Each number is 500 + 50 x the weight over its row's rms, rounded and kept within 0 to 999. Layers, rows and columns count from 0. Numbers have three digits each. The size before them is the row's rms in percent of the matrix's.

# layer 2 attention query, 256x128, rms 0.0635, rows 196-223,228-255, columns 0-127
075:493541584508505462500561407420505546537491491444531426497492493500584470378560511511543555490426523537436520528515488483543463517521507500492546422529493430565567391530471513570519539465510578477498539455458505579577382589438469506549527550449566492532523443613370532589524478533513452495437528434483509580405533486521485548492508515504509603487492481443393585496483440527522480459450
092:608440485531560481481491540520590462558406491483436546525498539576411504556558553519571389456465513508477498497427472463453477511428495492477508532481469523540499511579473468407554431480446449607542477530412488563472578506421511549478507369528566443437529424392524496516517492432453522508475457432504524481518519538485591352537493488592515475421442494490476548573501521527491478532493
107:542477508489544463543540581550528545468479459489595514504457463524558455485471517511479490511532531481528559467514533431433512471445519547522566538532481453504514550438565519523486573517599576481449549547589509503498505616498526436509582568534415491527574447457444565664491451570555422548449599510498502464413487465611566568508581558374488503510456562530483462507517521436473563504536
097:457542523360511537526467482518524437445476585552491492439510522519427501581506520453554357486569525524581450617459522490439555480500512442510534509490631506543450531570484454479495491597530491514514537484397465484450483505545477548477540523522524471494449610460493468462516603526518493484499423446561453431547536603464541531401453485594558477480488458540488535512427446572453490528576
107:509509427589513478462579575528494581491525502542542509524367389541511492508476502470422518487455500632393576451567526529417453439498500540585454524501442458449543494524616477410507564470499519499439525576494574418495456508460498475490582464496464510551475466530520500472605456495547492582474542528466488468447579462501490479461604529435561571440463515461494442526544547434561516509452
089:453481555470519597497381527444519389539431541511520469489526479445469527441368433500396502520473401510475544432426424561450454522445504491503485522434487538442411504530456519488494522549508496498422587503504504471454475539486476490389504549500525564484488591553484440369627482508578510492509490414509540392435508447462483561498488499507460530450485510459522433525488462576558455550505
099:532588536486441472438525451415497549437508517479578515531487503463491552590479427396505439548435443444494497579443493447473514532506487487552554552475562477417557465544580494552572463464508454531488510484463526433443451516427511502515523465559506496544487487489481616429487514510429621528406506522557570587438507500456517576465540505492638370500424426422474493508554556493535497543491
109:499572397532569453565488453420513470454513534592508571430537619471507527563464487606593327508421439446619503462427470460494543578473460529579539479469429513530564536547492484476487403494478522544467469518420527492491557438448441503507492529437556519493488501513507493473475460499470495492398503523460484514457499594475526487450472504566525497422447547498535482488511410532546529476597
142:588465552567421457515486517526495505505458539426510494553547417518515545494546483412496669411463551516504553503622512540511521445484543467554542446476470486468440600458444558567487474521504471411561414409532491498589460483588557571460497464413495487423494475584546527581533507518511557575541559485510501450522485412494528475556540533459514507479560495407495508431589518563538495496503
102:513507437393478467485513527509434523448505443528494479572477600518470473535530543600494468551515475476450460506540552413493562523510418519519503549521584438535463543547494405509412480525560446518427515485527466539480515597547466471463566477505534533535519525359562573527501547477468576482449501462443510593445508540452532541504509479602602509455474550397548416475613533601563530449527
098:515572443565499511551460471473393455550522409479502478395545513509595577583534452559465479508470498477560531494547429507511412435567549496533597492437438517524454475476480487529536549527507495442565516394538466436567466472529473479502372455509452543509434537544582467502561431472492527502566554466375465491516448529614534482526459480538461574467530503500468590432471463598521524428495
089:497409505442465472598496573478473500562474551457397424607385543512552495496511489538514574562548496473523494548552549515486433386519479503503513500582553524378530601536487510547470500455488512450525480552561493561521534464530560542462450558561435463484427483523505640538453535464477488551484460508596452576504533442554485533543536534550499408588596480519526480498560550464549524545466
086:498574539485479480531555473441601487449572510515525530439506443557560517463563495591593548470554518481529513568490443494511507496510556556536474588630418384485574488423543585600442508518505544481528567582486550454460487550524525443545480567546520611461562531487443482566484494549489487485523594519487434439397478483518480533498489478445538445524509565510558530544509396579525567457544
154:510504427396497420469526481458475453437469500471532445424461575493440509573467560453536351473444461455594556495508539426537474515488456553472494518469564511503466484455526414449487495517562427505469541507441531416437470516524559549409561560512501486457529562492504606393481476543524461558418459549490507485413498609478562581406529463540565508484380556508506476500488511502576531512539
099:448488541517476466453555412525515532469561471511553521527516488588631470470562419552516601494588559532492552550503537496484555476516520528458551530570433409483535546444541516606418563480607528439457563530575465455451455597495511437471501556467479534480544518552479541626493484527538432495497642444512465474492514427549508494517503541416449473586468538474462553556515449543500503435521
095:486527479472536516520475457472356450437526594555493510434515531524541496497544494508456448476532500422463631551492494446473455497443419469436555528520503518453511452459530458537497471479476508419474539418454464502390504574570500449424531485443536514504438498520448540425547544531546481477450526379518430427471534453509452549386428555560500526446473487435533484533606511639580464529466
105:551533480523473526500491524521505454531461539496450520517507546565426480517566563485578408482438505507514446444470491515504468517477480471555441479468572574557509464631494486384497429538414428529539437516440479534504539509463456577475531386510527430495509488436493541456537511461473547432474361474525435545538606616458477424493493500583568510389495451475499507589469533440500469566396
091:521559483536500520616437575485485476531425499465446507473430519464447529544454487524481458470381445441576488506570478500440542496447480509570542499425529541530480500492421414485474510563442445556469460422391594477516536383516498522562436466498532520503441536485580567335517517471477618575567447550463582479529501549523526504531464524556450584501535476513525503418457501552493501544531
113:489576509528538438486506482476430501501544416523472594428544653491493478617491486542551445561477523474549500525464487530569507467526492482494604549508498480573502491512534537521404536441465452578549568550459527498401454518567481505512380476472470602436518538422515418507400569446471477479540548466409428510480510448508538464489453467581523514433523523431528578532506444619495498471516
101:450451529471511476477486424441462555423514521479519486501534515446587500492479500493484505472510480525480558589464466480533593585501593567439550444505489476421478486397437384541547453503581527517459567545509521433442523516531569486480561599522475536532554476568485476479497451574531470533385556499532549523416432453491571569467518484480546462614385601547470506439561492544528527436588
104:543588599569512565530474518523583458510487554549588508461529490535524539557490450519535445518560496460538512478422451521493491506578554430432554574424515538439462530502555515566487579496497502503499514524494528445525533465488440415563400463464451565571431567414454458560508559521523533453513518410451416488550484503608526387508402554560393464444489513483520576538448516581492545476454
097:443579431444480457532469469404440422580564503477449482413499492503566466562518570511548499557493487429529523562493477489489420438486466515562486518445478449502508395547563469450493581468492486496475547535459494458430469400484553469486446490596572460504621582588540520494463561492529473499505550458482494503412570472519449520466466610508491464463469508440524553508384406521453419572579
107:452477475513497490541522481490485493468556489479499494428474595454500473583487571526596423522371471455458545515505591503581355558506457491475480585535460489526488381503536527394544496516502516520523516632489566412524531494465426484442423558518515496536518484540514463537535523459458487474444462560545465471450459534429414449425395363585534424492449524482502499485487508483538553511490
086:495611474547473535489396474424480464464488677516454560483523568525483491525548502506556445521482473453539492439477397432472554508507494583539587536393487532535618467453452496459529423605491509475505503520490475524507438440455505488570466591470456568457485533539453430482443427562534464447488530454386546561547449518484509465484539459462404506445503463524459498487533555501429492422544
113:461503455425467536519572526535557423420486547471502466430550531421390465573494521421523451457415492416460494544486472508585483550491566514583485458473541494489553479455601468448426493521512498538532512521446493427477539570491447507392577520526518499478547583500506560466449586650432482522416480507559494481471536540578431494454500473567580575444483556575485530563489505463515514595512
114:474367488479501553463502537486480507417428470514458456596542527475476558507528451504426491442528533481430466476497530549451512454509429561493424509505410475522434586535526429485483545587487511450413473499552478507447526475533482535417524521497433457448537509585566503484480486367498564503485508491579535419460571585406479487400500456570544584534548485443621536453522503440551420541561
082:514525485558560492544600427517506540555552478548452538450502427547580484516479447539548460486493477485624425552420571511511529529491548475505477447598380499476595525503532490506544599423444579507505476509370483442415462490460461467551478548466499423520491431570484515508472464440415502445516454471511374515481496413475505470562486466468554510485517453487499594592475512539484497446602
120:449491505343518547529444547553505539540423562455518568513536532518488602520452435528403556525547530467573487496519509530496539391458475510440509432518626538431449624545463496475551450545462494500504479474526492509513487475502599613543563602534509492420562470576536497459516466480534521537531454555512575496522574514487484511469572446381465512523569458528538552417568503544481485480539
074:472454542457479484441528353461499549534537558472534504575546591514538479431491545499514547583498486431466477547435510437587558607507442481413546565548430413477448553479489479544500535471601527391443535461539538510490468472566465504442513512497561471489468472511432519486477575523466480471442521505573475486431505484467549541472455551541481582595500407428489438463601427562502451403513
086:562466532616497488445489572460533504581439484467519554465507516522534536509566527433546391474470504505422567429501529560457397459481611482524501430449478558594518432531533457482436474489427410569590486559477428546528510463397468479530436475523475466518402497405574478481500488481518470466467542422472445509564485495491541424558547536549439475506484484542500593574462583451539469568458
092:552513511499544531548484541455451554419573498503554578534494498437472598555429519489509466552533502458540520490515532564482549534516527585548556525469411465493430597440496544499475641496504460452476578526594529456493477543598468449411553611547474432469543573590593587517426499514562492434524508516542539461461555490619465494451489482518500418598536541488530461494565495532516514495551
093:450520473421470452420544475451563436472512557459475412401479485504509463561483566519545360454467536524543544562467480496473396481529496521425511517462660474492447479518534507596574516509496493546518523509401471446439481404473557596470485517490530418529549614436490467448541532554493475505525542567449425498490458532472519496471462515469503469418388499547495480473392485542460428503517
097:479497379513498485540515505504464518507522520527528555515417441565481519492480435562522489572509473507424524494568554593477490502529486501574522492494413454415413577483464504450496539432513481493481489444599534531595461523541505424463498429607452476501389600591635499463542469468536563497550498536512582475512554399463434532554482432468522515596523492551500473435510602438537572506511
106:541474445504529453517439488457593510468430583502582507505542558478487561600555423505450454524475475455493489550443447423498535475509556489466506483486524442572459540464474550441499492445630430585406508541460603475516463488562415495531560493509418584503493566513559557406537517525501479475518538404469526448389463529478469406523500527566542476516459499382487448466488581517548549436566
105:563418545497530541409562544502570492425488523417570550557488542550488509523454429462523476492484563445535522429465483543483524476552480423598509458461535547449474515563501530576475483467409406401440524473541468453458530492440523522475488472488495477498443500520445573477513531419490536603518481618548477458509573438410572603433441419469606513558530493457528542510479566528522427582538
098:445549488527483555631483537460472506494570571573510499495524518581457480483485535582530392383498468547574562518540463436464585587516487463543502500498513410525577557493481510526477455472497537428487429595529476479501507372365435505512492547408496546445475431475495489562520575552513513481403438495470386492535479502511522459526450488445525460522517525542532506583512531547527621514508
125:561526604555511532566466532544470596546444575524521540568556508513481542529534456517489538469574584487482522535555567494501533381472531489470519563428446469565531560527398553551516547543470495497489419453509476492476464458568383492525503463444500472523508495512491510609481623460553546417602502428508505401483473468521484466548493498501455507512629425410558454516568480559410510480462
116:482471363416525511438529419489456448466537432504422491456521586458520517544511484510459471598458361513581471466538530533450448470451444584455538461496496438545506497540545372459500502492514453435416576569622476546432543538486565488433495521511504563569555490517472522398448576491504548512408573544478545532514440557432541510508485457530539515489457563488469457440489501459483443522541
097:594512365522595511487455484481456496464523510436617501439454430497474488569539454489501520460479508538571420546560518518437610499498507547614610501405427489489578520492553470470413445506504548500523510530518419541496463438467467451526535518445507495526492536491521551572599508517562461509433443443405452479528528525631497480487479493509496536552414532539451536594473503443472574450523
118:479484434559548532497467486432432500503521484400401482604505497460518467515591497439504452568512426446533469466520481442465436490472447552559486413550501530548506531535566453389531569546534505491447487553566504548474617484557586441556466506575470562478519507571455542514386611475541543584497570469474466593447540508530526520504593582415514507544479540498505504507522448505420505585515
094:459467626482473496533547518485484495539507489436542456550517495549555444385505462483487580544520520536560544533498463430479531484536558513500524471498420519396512563374502516553493520457522555470563561537559587476415447493514530447496499611557548476422489536451420431591523522467557529439472553438520487509471483359571545524445465485488440473565550533492466475551559444612517567416526
180:489561436487487450432514424425452407405559491508518481378447578425496446602447544498581382529412523468519512542439546465523428507488512574511490451470567497523499447514583455489549472552544487505487541562450502490467558461503524510499492501501493467505530555473512546458473547509484395496423503571518519490463513552501568541401458508540545495392364563545487560525421468486563413521569
080:476503610514481491548555534495427505465478507467544482573539443491504541435507371566394545472515532510556410538507453429501596468423489478446500494446457483424524575378471506512483555476579463433485522501601501398497459552585530491499542567519507481457483469562449476585488491460513497503465508458495467427522465426538528556488448445492505542592589587478475492568573450607502577443515
078:594500527507537506520468449516508488521556585530545411670503514520576476472535494419465470449511547402459514543488521425496555537482441431404457425497561489465473573459437462551487451558509473474458475451545472508541611431540567396534511451471538527542471522465449548502554567425534488514494360601496512476545489503504563449461480419537470527532484514560562501524560539529555513426573
084:558444440558485440423523460494573468616447512518456474497490461483509447486567595440523471447427547503458576448451423561463428485516521467550464398531514537518490416579502506438488457517434441533564459516452451518519558537481534481506417424497443423506452420439518561427507526465437448542529447461541412537558504529463495462573536535476505517406464373544467526543419483482510390555478
079:557618424562481452510440493457502437514496591528506470498407526454450471596490587625534546459422462469463450538526536502492489483542521521545499529530593464502545509592447438470491468505456499558456463468414519464435552513464434512557535459466561559543428606528535607478512519565512469528487453478489623539423481546385430490501489473508492493459460458484420527483487537445579504590447
097:518594601555483502456503571503513606510556482535555534488524445519524520529461564545510494507512587518609509527537507486488435463453491522463546506398493452564593523528603545490362484472465442654519534582491455489389483485430495492488536544520463507548513478454467558540434552545467401460494541513491424548507467536502551511481430465558484443482472459455500525669452481474477480485475
112:460490434467493527488528446495484469413546510514511488448499533446465616523499454548467448552481448523463541605480491540530495535542490568468531507512503471424542572418508396544502499534631491515464544573561503423431517520586499442388591575557492568550506538528506459425441544512540509454382514520502525448434404517483570517462533494518556470553474564554598499441588517501480560446590
112:562553484506508502526459469426504538531499469544589563446445428512425515509439397512456462494532474569519469589389541474447586465516596443447471609479497487482517526565522558603455470567543405483444557513484440469511440504442406490539512492407423498551512475451527522549546530609473478471478376456489472473467500556562463410494461496568494379462521487514471529509474484515450553434497
111:561447535489544489507457481510547488529533461478460482528573430536584438427542554507540629587639512535548490441519513536451514493465482449543523473512459434567494481580565490546514522442490520458480548489464495589528537491533605504508513521522583457546575563638540475621466490479470497623539504574515548542507513476467423536504515526450507530463433449403399510465501466483460495395538
118:487456465631459486511523484578542508537539370437456496516422478516479375467518494521579537547468488590418509586576573466446503550489473431438479484508499477423629443515526500435573569510576457540538497631471512551514556483497504472531425505551454464526533451442416489511531538508476470557502456509458474577518491450465567529528469484522503429527446509512365551527488497461502541444427
114:549526648531440505574436578444483553486481614465497491558444539497515467511501525490589520433465527476512547472562560422526532543583497475546493503497569515548511476441468574513490406610404522527607488543411476427508481440511485502581503501511455374541474482408531492532560482504510380474516432483458457487487515508505542482476457424487518455479485536600474461494541581533595559482466
101:506518508592489487524529559499476590509514506527472497471531542477508457357606546507555502420485591471446521448460492444612462576520465454477501564536491543449549487471559539509549561527432493460500552483503544423505568596508510471493506491541509491444540573501422546529468534584549423433527551517566513583490631524540497485551477559557462567458458434562516578579453415473408549548440
115:507461489470551508466496519427516446482461441549437424460598457452571555501500618483578420452492521475484522502432407531555439540468351542432499573538426487548543407530584479457509550577535505465478514537449524527502572493519526469467537492569406469472481552466521482479468532464458475487527626469527421465477555520474497643510406493592514538537546491446554560518479426506513495541513
097:450549567585436470576543574523521441597489457485392480477528506592553432439395549602493499439515491535530608398455475427562474577547418505523499529585473521477528475479486488503516582451435539509568517422404552451457504479473545518487533501500513395538417418527492516516485362544479540515520508515516422488482512438503461429498472531447506532460471492526512525549413453454528481480547
108:452444463493558538521489552508495478527493545466535624563600564469484580511528511554473493532491617463539420441515397461518465398471546551456552489521612467578508508512485636514525505491460513500440476481470524443489534416605502528599501546532500530473487527581490501595466526392514500499565534492510550470456589469486544508437558449452483491450487441485559532410439502555490546433591
# layer 2 attention key, 128x128, rms 0.0609, rows 100-127, columns 0-127
074:531468393490531475520457634510461493458574472542557547546464506536419533517522502470541431428628541557444477526509457492416553432532458465511526478452533501483485423484532570517487473582422552584529508475396505491473516486371493465544433559500425496552440461501482475569526484590444514463548479416457580572476548432417522521576495505519450517528573533486513471531441527481455532559389
109:527456524601409441586513572581503531605510547521528497544537446548503487457567520546490537473520581565551513543517496521505507503533404439558473524474470447464454504530447567488475454465388501473526416426548500568556422460514459529522500416490560480459496546478522475505547521426431601525585486469396503518585535463416436439558510520516469529489543396432481499473600457510489456530383
094:485569503434551498394541448490537485416451559514519531478456613524556523539508496458543433521519453455545468485531484479499527442480550600491598501572607527513573510566552459462539519581538551592495622569406491445501476535484515505502500548519535530493496477460477500464498493548557457441422518475456463581417481523499476605387432471533562467465447664500508485433473474513485534555527
083:391485499526496525520481537420467427476537471483488468376481490411498508564493487486445514456455474482552546546491416470590507632451401573510445507525450398475492420394589498553495494480548484463512539562474547449494524557449404471482517505577536478539567496470429566475446419514505419535478527499536495516421515448583514582427500539479524531491482624531505445564577494514543517472572
103:532493552457428523426527422546581525451428487461493462469440549565516496534559508511551483565496493457599407528514527534532550393595554523492493575518492562586529489660515501509470562488545534565515511450449462520486427574522536522488458422402547533487413500479464407483547592431523489462550412474429464510482430507551541448517455499541507530472489459501505561612432459456498532565464
110:504515445507569485446613447461452449526401519461455522479524638536511491622577542570545437537408440548498485463578577545496507489474527560458458510525426524576578538513501450494490577550429590473435537516436530553454504392505555480433503463490499549559502458570554547502532517497551522544522515490513629516470566518539502479451530387503553514524539552436505508454499452509428513483582
095:433534516395442452596540558477565494495461476471374445553495498470487520483443507439549545480492501481447563500567421505541442477484479432442447469560481513521400461576446511520459459537495521560560432472468494465455525534440551500479532433503561435548404516536502485501485532432494445430603363566458569487460481517477457427600572510560564483429456471532544550478412535470530407490537
098:468406615485600465559536463527452520417495443482434490556460467424619461447445420449483617469409559494493499527496471518417637486440517531454443455511439543474469551358511428503486590472525544490545489525539466482501456555545449567495446480492548536497576470484485511481502412445504507543582600512508427523507566456525492478483494449478471517489479510601442562512508534464488501509550
094:398554508473402481480454563504505466565482529498456518498432523687450451419482508461423476432619508559483541528416469565491454470532502531478445414413513488453441415440529591601489533549485506473458536531500577439510481476481532455517549489528369526559534530511576456428466439487477430509514489525469452569508494557487506456509535493391475553517475463445515556582529497482499477504453
088:517506532494525553505407430485510484559526524546504449567552501432470544463531502504510393511497543405460465417501430472427548467471528440534419497546572595589517539535438541466483455499462524576449435522406481519423580469409498515613448519449549557453459397505467538493563579443538516499534456480578504553550581515475537463545421431547446410516467421510488556484405499451525518483473
092:444494634497453611501547540546604527393474480500542545541477495548559491538547483408454527458546575469537472521529434512506486520409491471379402490463559546486490536485465465519442628362467484490500483505530571491503551557505422529555448492437542405594582473570509527450465554597493487496468488524559419487589534546502460450466555507477491494541498503448480474526482494464460451529492
090:562480500381493485471429438542570472476501529567544579524499494505468554433480490489589472549431552494450465526484521446371464502493541448515511574503515513616564511590433489436531431532495526531527477519503536509454442501606492527465584481401505559433444461474512510526557566501584521478513477552520521573540518467477412494506508472527523320525425516519474431471484412395450455535501
102:418580502515497525481545392411511575428546535538476453469511577498512497569549489599496453579482383482518520466445580549560481527505443588518478534534520547464571554514481442577499481501634430439496550546466483481494509554507405477500510583546437451510596449506439534454459464482533397469455537479489563539402519568561580525433445510455471519445467513565466455551501485525468460450542
086:557498545551477503483446540428529410534476465501532562477474474479482541572443544434528501498472398450470537409470389477413539522488480456488484505543458561602458496522495484455479468505488523505519437515457441525547563497465599548572448408460552470514476452462494486445526568414405522543570408589530453436555533566437494526601591480464509397466508419438476499448524510398486421467512
112:466567478540532490472575555458520502443446458443499436418492507439515416616508516491559413530431481477520537464422470479601456583470528513495496506501523531520523458445542482485535445498562513547487544559422517451497543520486447497485498604563488430539554475487446595458440460582542375538427532526508576646359483536535527537462436528509521540497413567546467472524418523473499511498545
080:531523592498484523431476541444400446456508478541474508471498519434463550528468560494602550471481565549450550399554497532503422516368382523464458437564461514517455591464485559508516523502535498580489451445532464451493509528422599489523446523486479355478496474507464543494480510480531521509490516508573498386608490529489522573477512463524491493378480525497473536493383469406503428571497
127:535460523549436461502412533610456500626479487534496524565477478549511465407506470522427613499478553573477490503524506530442439450556492439501531524467433431521510528527533516482544463492419508495502470397565489547511455454517543473561479399446495504481458508554542466506563531412464561577574461491423532499604472447418485449578584536427434559467587416470483559505554462514510438475412
105:474518463498462525487487482479390449511501455492496485613511582561560580492606454483490545467487505475456573471553564502487517411502511421494413535539401563505561556578475454516520613562483513409481499498459569481474477507451495514470497438521531539447502541498558443457500539358505513482595463507491530447563555482444502434468535371477507442495632406463536512450564487452463442482539
074:555474548597497535500432543609517523587517565451428404537475511512497374528533465457435512493477550620512548516520543503523484556505433516525554446498466404480454520545587470557476488455461406508456463482464484583529503503564521437565446490456510526575490432494490494403521418459493507541506496542423513470471497509495599452643472492383441617475507551472464529512484564527462479469502
144:432536469395523548464534405383464509406491476494510456472503574405572547520497487481582429535488411395546519452502524455524549487513511579469531494557508555523529520485504418447511531537561522503426553542512540420441598518512515530478551565571501489494502549515498563494413537503534495496452564559599513537435531543501509554379490441524611453519424534562532519532414462480483561540584
107:471437547536561456523551473478475403570474509541478409469529577557523523568633463495416491436493582548548537480483524544569477614495488540389503446516501500487435488411525507512507520488465517469473506530515637557509472469479421519464496508546443450541556495543512559407480484535436507480480574420457541483470563620538520493594455530383462513409480468507508497439460519506583566468538
092:541465444520474511484550402515504458454467547510511568581542501463449496461439522467512425570461534504552525464628401424549480431406428483481500539515440567559539487513481483420526517439431463503464451474503522474538510529493463485460458522451484668515444523466512511466518508456568459607466519514467529458441448464459378527555476512560524526578604591456490401501501480422583442525510
103:603427518436547544472529388500501541433543650506585481499562455485523461472432540507573550583589564512496524514446457538542489632477467507439554535502494446489453513504501432506529466490488544498479527493554527554384484572543435464484580533457470522549477611543458519578456550493484515501526560565610361423525484496553489530521495505521517488561443518506504504537443439520441508486558
086:440437547495592490505595597535471481435527524372472566495399466381497559495430560472525581488572543488394473477471514504497459508525552395533548464474436512480525537417507527545467549410585631499474530591491545408571553517489496596419520454477508499481516558508532480564539422452440448521452508549557430454530462456536555525537549471519469530466526510488457543509519509514527522482474
098:434423465422481451497443550569451439501618475491546534455514492495449545469485421429549557522519496527512468497435558538517446413508434411483486488561441370497499500426559457518596514550522580474515577459522557585530577642526497469451517522595536425515431528468469390563445460504485457488531486507465467509508457396458576466499466516467499532498575575471456437489526470508470557498496
089:501522529446493508505535467504514526597472546506620534534489462486483507382480596506443554566446429477571476513470584508534411431486538569562511513541494481467498533533564489506568419452476540550548522544463530564521456445543462595500531493523530529483490507457533421533437559472527516570541446610452576549405421427538542493460544447466601502588448549544562508500471451494480609470609
100:502436540537481503568452595519458525438510456459500463482544482450521494526447496389513559457499483444592510587540454519538439543550484448551523496416514446539520491408601495529510504515512451528466514399523436480547435550546495485452418472511461535528516604498464492543476445575531522614536520490424500423549458456479502530459501538552367596581481582574495477466561502496611424586482
115:533518524564523501405422487475568486465545623409363540538461471512515469576400564492505553529477418486489503533558505538518470534422465563572513457457497450485591550582434503503498514500456473428459525504492487419531562511585467506499507421550475512486558467452533501492541368474537487541556448558493603513499463423490443641491521486580553510499536488424450478489564495510502444516583
# layer 2 attention value, 128x128, rms 0.0592, rows 96-104, columns 0-127
106:489484504514658480482474505545483559531454534528467477511503492483534554514498437585463487535475630495442455549536508449446462468509477448490500459451464465484392542460533498474462522530522547445389471538605432433547484423586437490452501489498550630500500491430500556521566385550600446533455534459493518494472379408485466502499599454513512489488480486438503424419541512427486431522494
097:446425480516403495497505572470484530538550556501562507555503572483551516414534427535532521439569445492542624523490458492501462533529467527410469438608486525553536455474531506476441496484476442419527500521576611465519496387493503560484504460466440367459378424557488535478457432544500486431496447439517575495408498534564454481486475551474484475552533526423480431457506430505427434452480
103:503487525484472504537441516512451497465552528492490442424417482485485479524523621501535525492435502424457598484514511536448397565559589454571494486556527460548510442531575503457447474529495474470595489525460517410500560566479492520457398452485565415504463560497479460522500589456441448456519533501504529473547554524461517450449332502537515489465478513598523543545481333484498439573423
106:523458611496592493490467508504525425510529628518509434605491492498585486465461502473488508466534457517474584515513485411444507526493467483609440564467540531470586539447511507582508475486526435443503538481499455388464534535444506408561560562557565525531537461432476504517573466524373406553434432444576573546545442493511429510481532480496522470497498501393500409424525546502539456474493
109:616580444476545419582478455491542550514473397502485484478519511532514545506549616505569529499415492447589534564530479474551415466485529459466435502493505439565471548517528493403441584489487520477486502488449492473469535498629465456464462426476549565473506498581454487425503555551569562392534607524469420477520545501479411509490451564531454512497457494502586557523560455499521476378502
097:525483438525450569634549506499441593566498481562502415501521443507525574497507469506521487615492473480529580512526440498595549484492389516474449497480470470592535463465561565439506481498480503454504397515528597496462589484474495526555529525528542575516497479576600504530579499487476521521447483441421491526472526435482364467443442491494403570485483508566578499459481484594468477397485
106:461589414484541447517545457515478545537543431476446568445510479499539500506529407442522566459626585561401530529443523562551472521591510525522523486531452462495481490538550504513409502466487471431444522516517443430469532556598536437485420491577538487475494495546576416506517443509497586406480575468513506459456499566448553405478479481484560584458462523393520542450493457441568551571568
107:463527466470479570468498483484622607475449533476486538480498520471472545559487644500452537503539498480451516489516449430519489475393493495523406447520536468447546563552499500537554471448444562555459563465460542506530559484492446564544481460411363570502563515543430471498464485462541572469482521556574536454491480545649460554454527551523452534478545468549535422616529557509412496562511
106:497540530474541501437455508493483475449451554475559458504443468515415482565492524521496469445395419454409601520515494555514574528522452480479573497468544466415391543558519521483453584524518534451521495425502374521535529551489568507407418495537447477463456511506444511474485513545547534556575459557385502612488527598585513498490559517613525535560469492571478562411552440474527457497493
# layer 2 attention output (transposed), 256x128, rms 0.061, rows 192-199,224-231, columns 0-127
095:552456559447454425514541504563526571469523528450547578453528544537447472530492545463443478541449517518480467607425529491552416590515398441406423471514560499550428471433541420518506410455527501448522443396440433518538524534509499497554489560532482453563527473442520444443480500454557421413512484494474487579417429528506468579476586474427430473423408455501495448441482504495496454550458
093:557464435493453458491506453570435473496485536602583531538515560521459495486436502495455636563503538507432417439617543522507464505491506456470532531538551450581474517574469604441547426536484433473500435409589576550465456577539550467540574564489520460539445478468464559518493428511485582534561475508414547531483529502441497503581526480430552508551461468418438442464571531505522574486548
115:475511475570560494512522571579484502477569456462436445494498515473518481485479530535521539503514593492608472530601443573606507529527502599427529564567524476492557471496459568481535566489473511483584486543487437397499384532485511371485473440504553482510602569502528439543501452569515515571530540495431515438423481527514556407503417556498454533424537581556535463609503450489499496457459
084:514453528605484512469534395538546507570521546525446461530515509388529529496465446416495518469492420481483497412396571489435482522486455473469448560469516555456500518390496551420551460490475488535470461527437466570437457402469487500534655513605482433541550466526515562467429493420572505470475456471487454538459439504374490440472536509513531439500444450583481491582459553468513552526499
106:491444429555514464568479531461508475478516489465545548495506521379488448528524532548465537514481628525546557518473477540589452499627460528484523527551545469514539572456490429519466563492515456459481481570461441467570497509493385474514357515459414510522493459544452468611465390615454430535505554467504516480493515568563520546456441506469473579487576546410519452500541431543559424479481
100:570476512573506490513452570477419514457495531536485535509471505434461461549511419495481590475465557465411484530505568495531387400525547499564583589524523477419443553523512436482472488401561495503432480507471468519546472580602460506415491561492516517550504503586483497560503378487496498458577523450453606442489512503517470597481570512472512504477557492459484382430637483500559495455515
118:482566405500394446518555434476499462439536478424441562492495542562479479471496521458513413607469583493562429524535418485516452532487570454520489462462448458537448510466555378548422524554460489531486521561541487518417463507531490439495438572504477473564484554480514474540524516512521637586407484448470460492439456446601496531495497469493581518466479579545556428542516438582575465574518
102:495498548472504451575469494463513391533412495471556465550469517547386567528461501530544538494459407443484491509409466497470535496533511462593561505489529525422499518538452538486476505480443471499490421506482531489484580455491456645549486328458533478510466437448460566457617500542487513584481524474567428586547498547537559478523550481665538531538473488459507550562488548497495532446513
117:498473510391459475442588462587558526442553542443492485461453487538472558559532495540515497575386560474392504594418526519527398511505453447411468471421481557464466477415585430577553467450532460462498497448498467506378533509449468475479567543536521461572565447472534459477549468476553470420462505536442450486490462567502518589514588455434523563391508457513489506478449484512457471504507
100:470433438556435484588530535561486456472552434566475506551531587486487433512450514520403600542548589512532433504480511445565525494550503417479459503528535475532512571554458592483496490606504451429441424493555478562495439489527577507543606496445468474484459464459438566541535520430521549493546524495471598471466531477416454365534505426446450483510564522414495501460559569534545563541538
088:455457471618552502503443620474427564583494443499534565472422456491525504485570504507490492479536452520548515466575439466532542481544494599520481575628576542515526491538473551472453490500497496357485494533508518474548429572524514481510449457457614562508488490486495484519472401507516547547471541385457564481490498516479563393474406548534477420446469584457524488584549521509493445427457
103:526531458567488505401480366471498500539544563486463548454514516520529525481577450506447468403489441522467490474412631591488437512496467449438371557519451540395487573425513529433492485504520522478438497543465417494379487445505513501465568495456438447520603518494553492388474504468496480391457522473516427498473489521405400480437498511525532509444509496523481545582547510473519545508506
103:437485465493577462546504606504487561495532509523591459493550498434465512513483593503530505583399625496545589487471458534568506495653476566442587517516506471542533485442453426508502537518485540495577450478493434550548554527471398476521448462505456484558429532476516527559433450591480437468530592499505502497526487598531540559488433466471467608468547508456558442479505505520617462500459
095:482481498565514560469555577544490547462514547469492507535512492418449479572507447508490562451526622486482406543505492492570406490513441554518530536477540460446478541510469419507450566424503521473389475553568529579522516557539461509501562496446455477503582487509561541527557352487510451503518479408382548462515584525576427592492510482430504478419513524449498460408598450468480573471456
102:514517409499467365484523506497443493517498458479439544401518477488489466457513512569521454646550597501504520515518422575457425558588515519471514458465440499518456446470559374445530513513511522480435488498546419499464498488476483447480468592555510517603457552467534479566497472509487576520412510467484424450461408511559503466548488465551573507492483636501546438487544411528613522480528
110:516463572463556422550491573509588464489471555528522435524475575561396646518461555511504595523493442478513536485394458510491484489545539523574532587570572532483496507544458520406544519510468468456566492521488493488543574500417537571521445344416554556484497416449469482539505515595505603560543475482473438511517433495505529560550487434589494521592531493527530517508514457488466503476523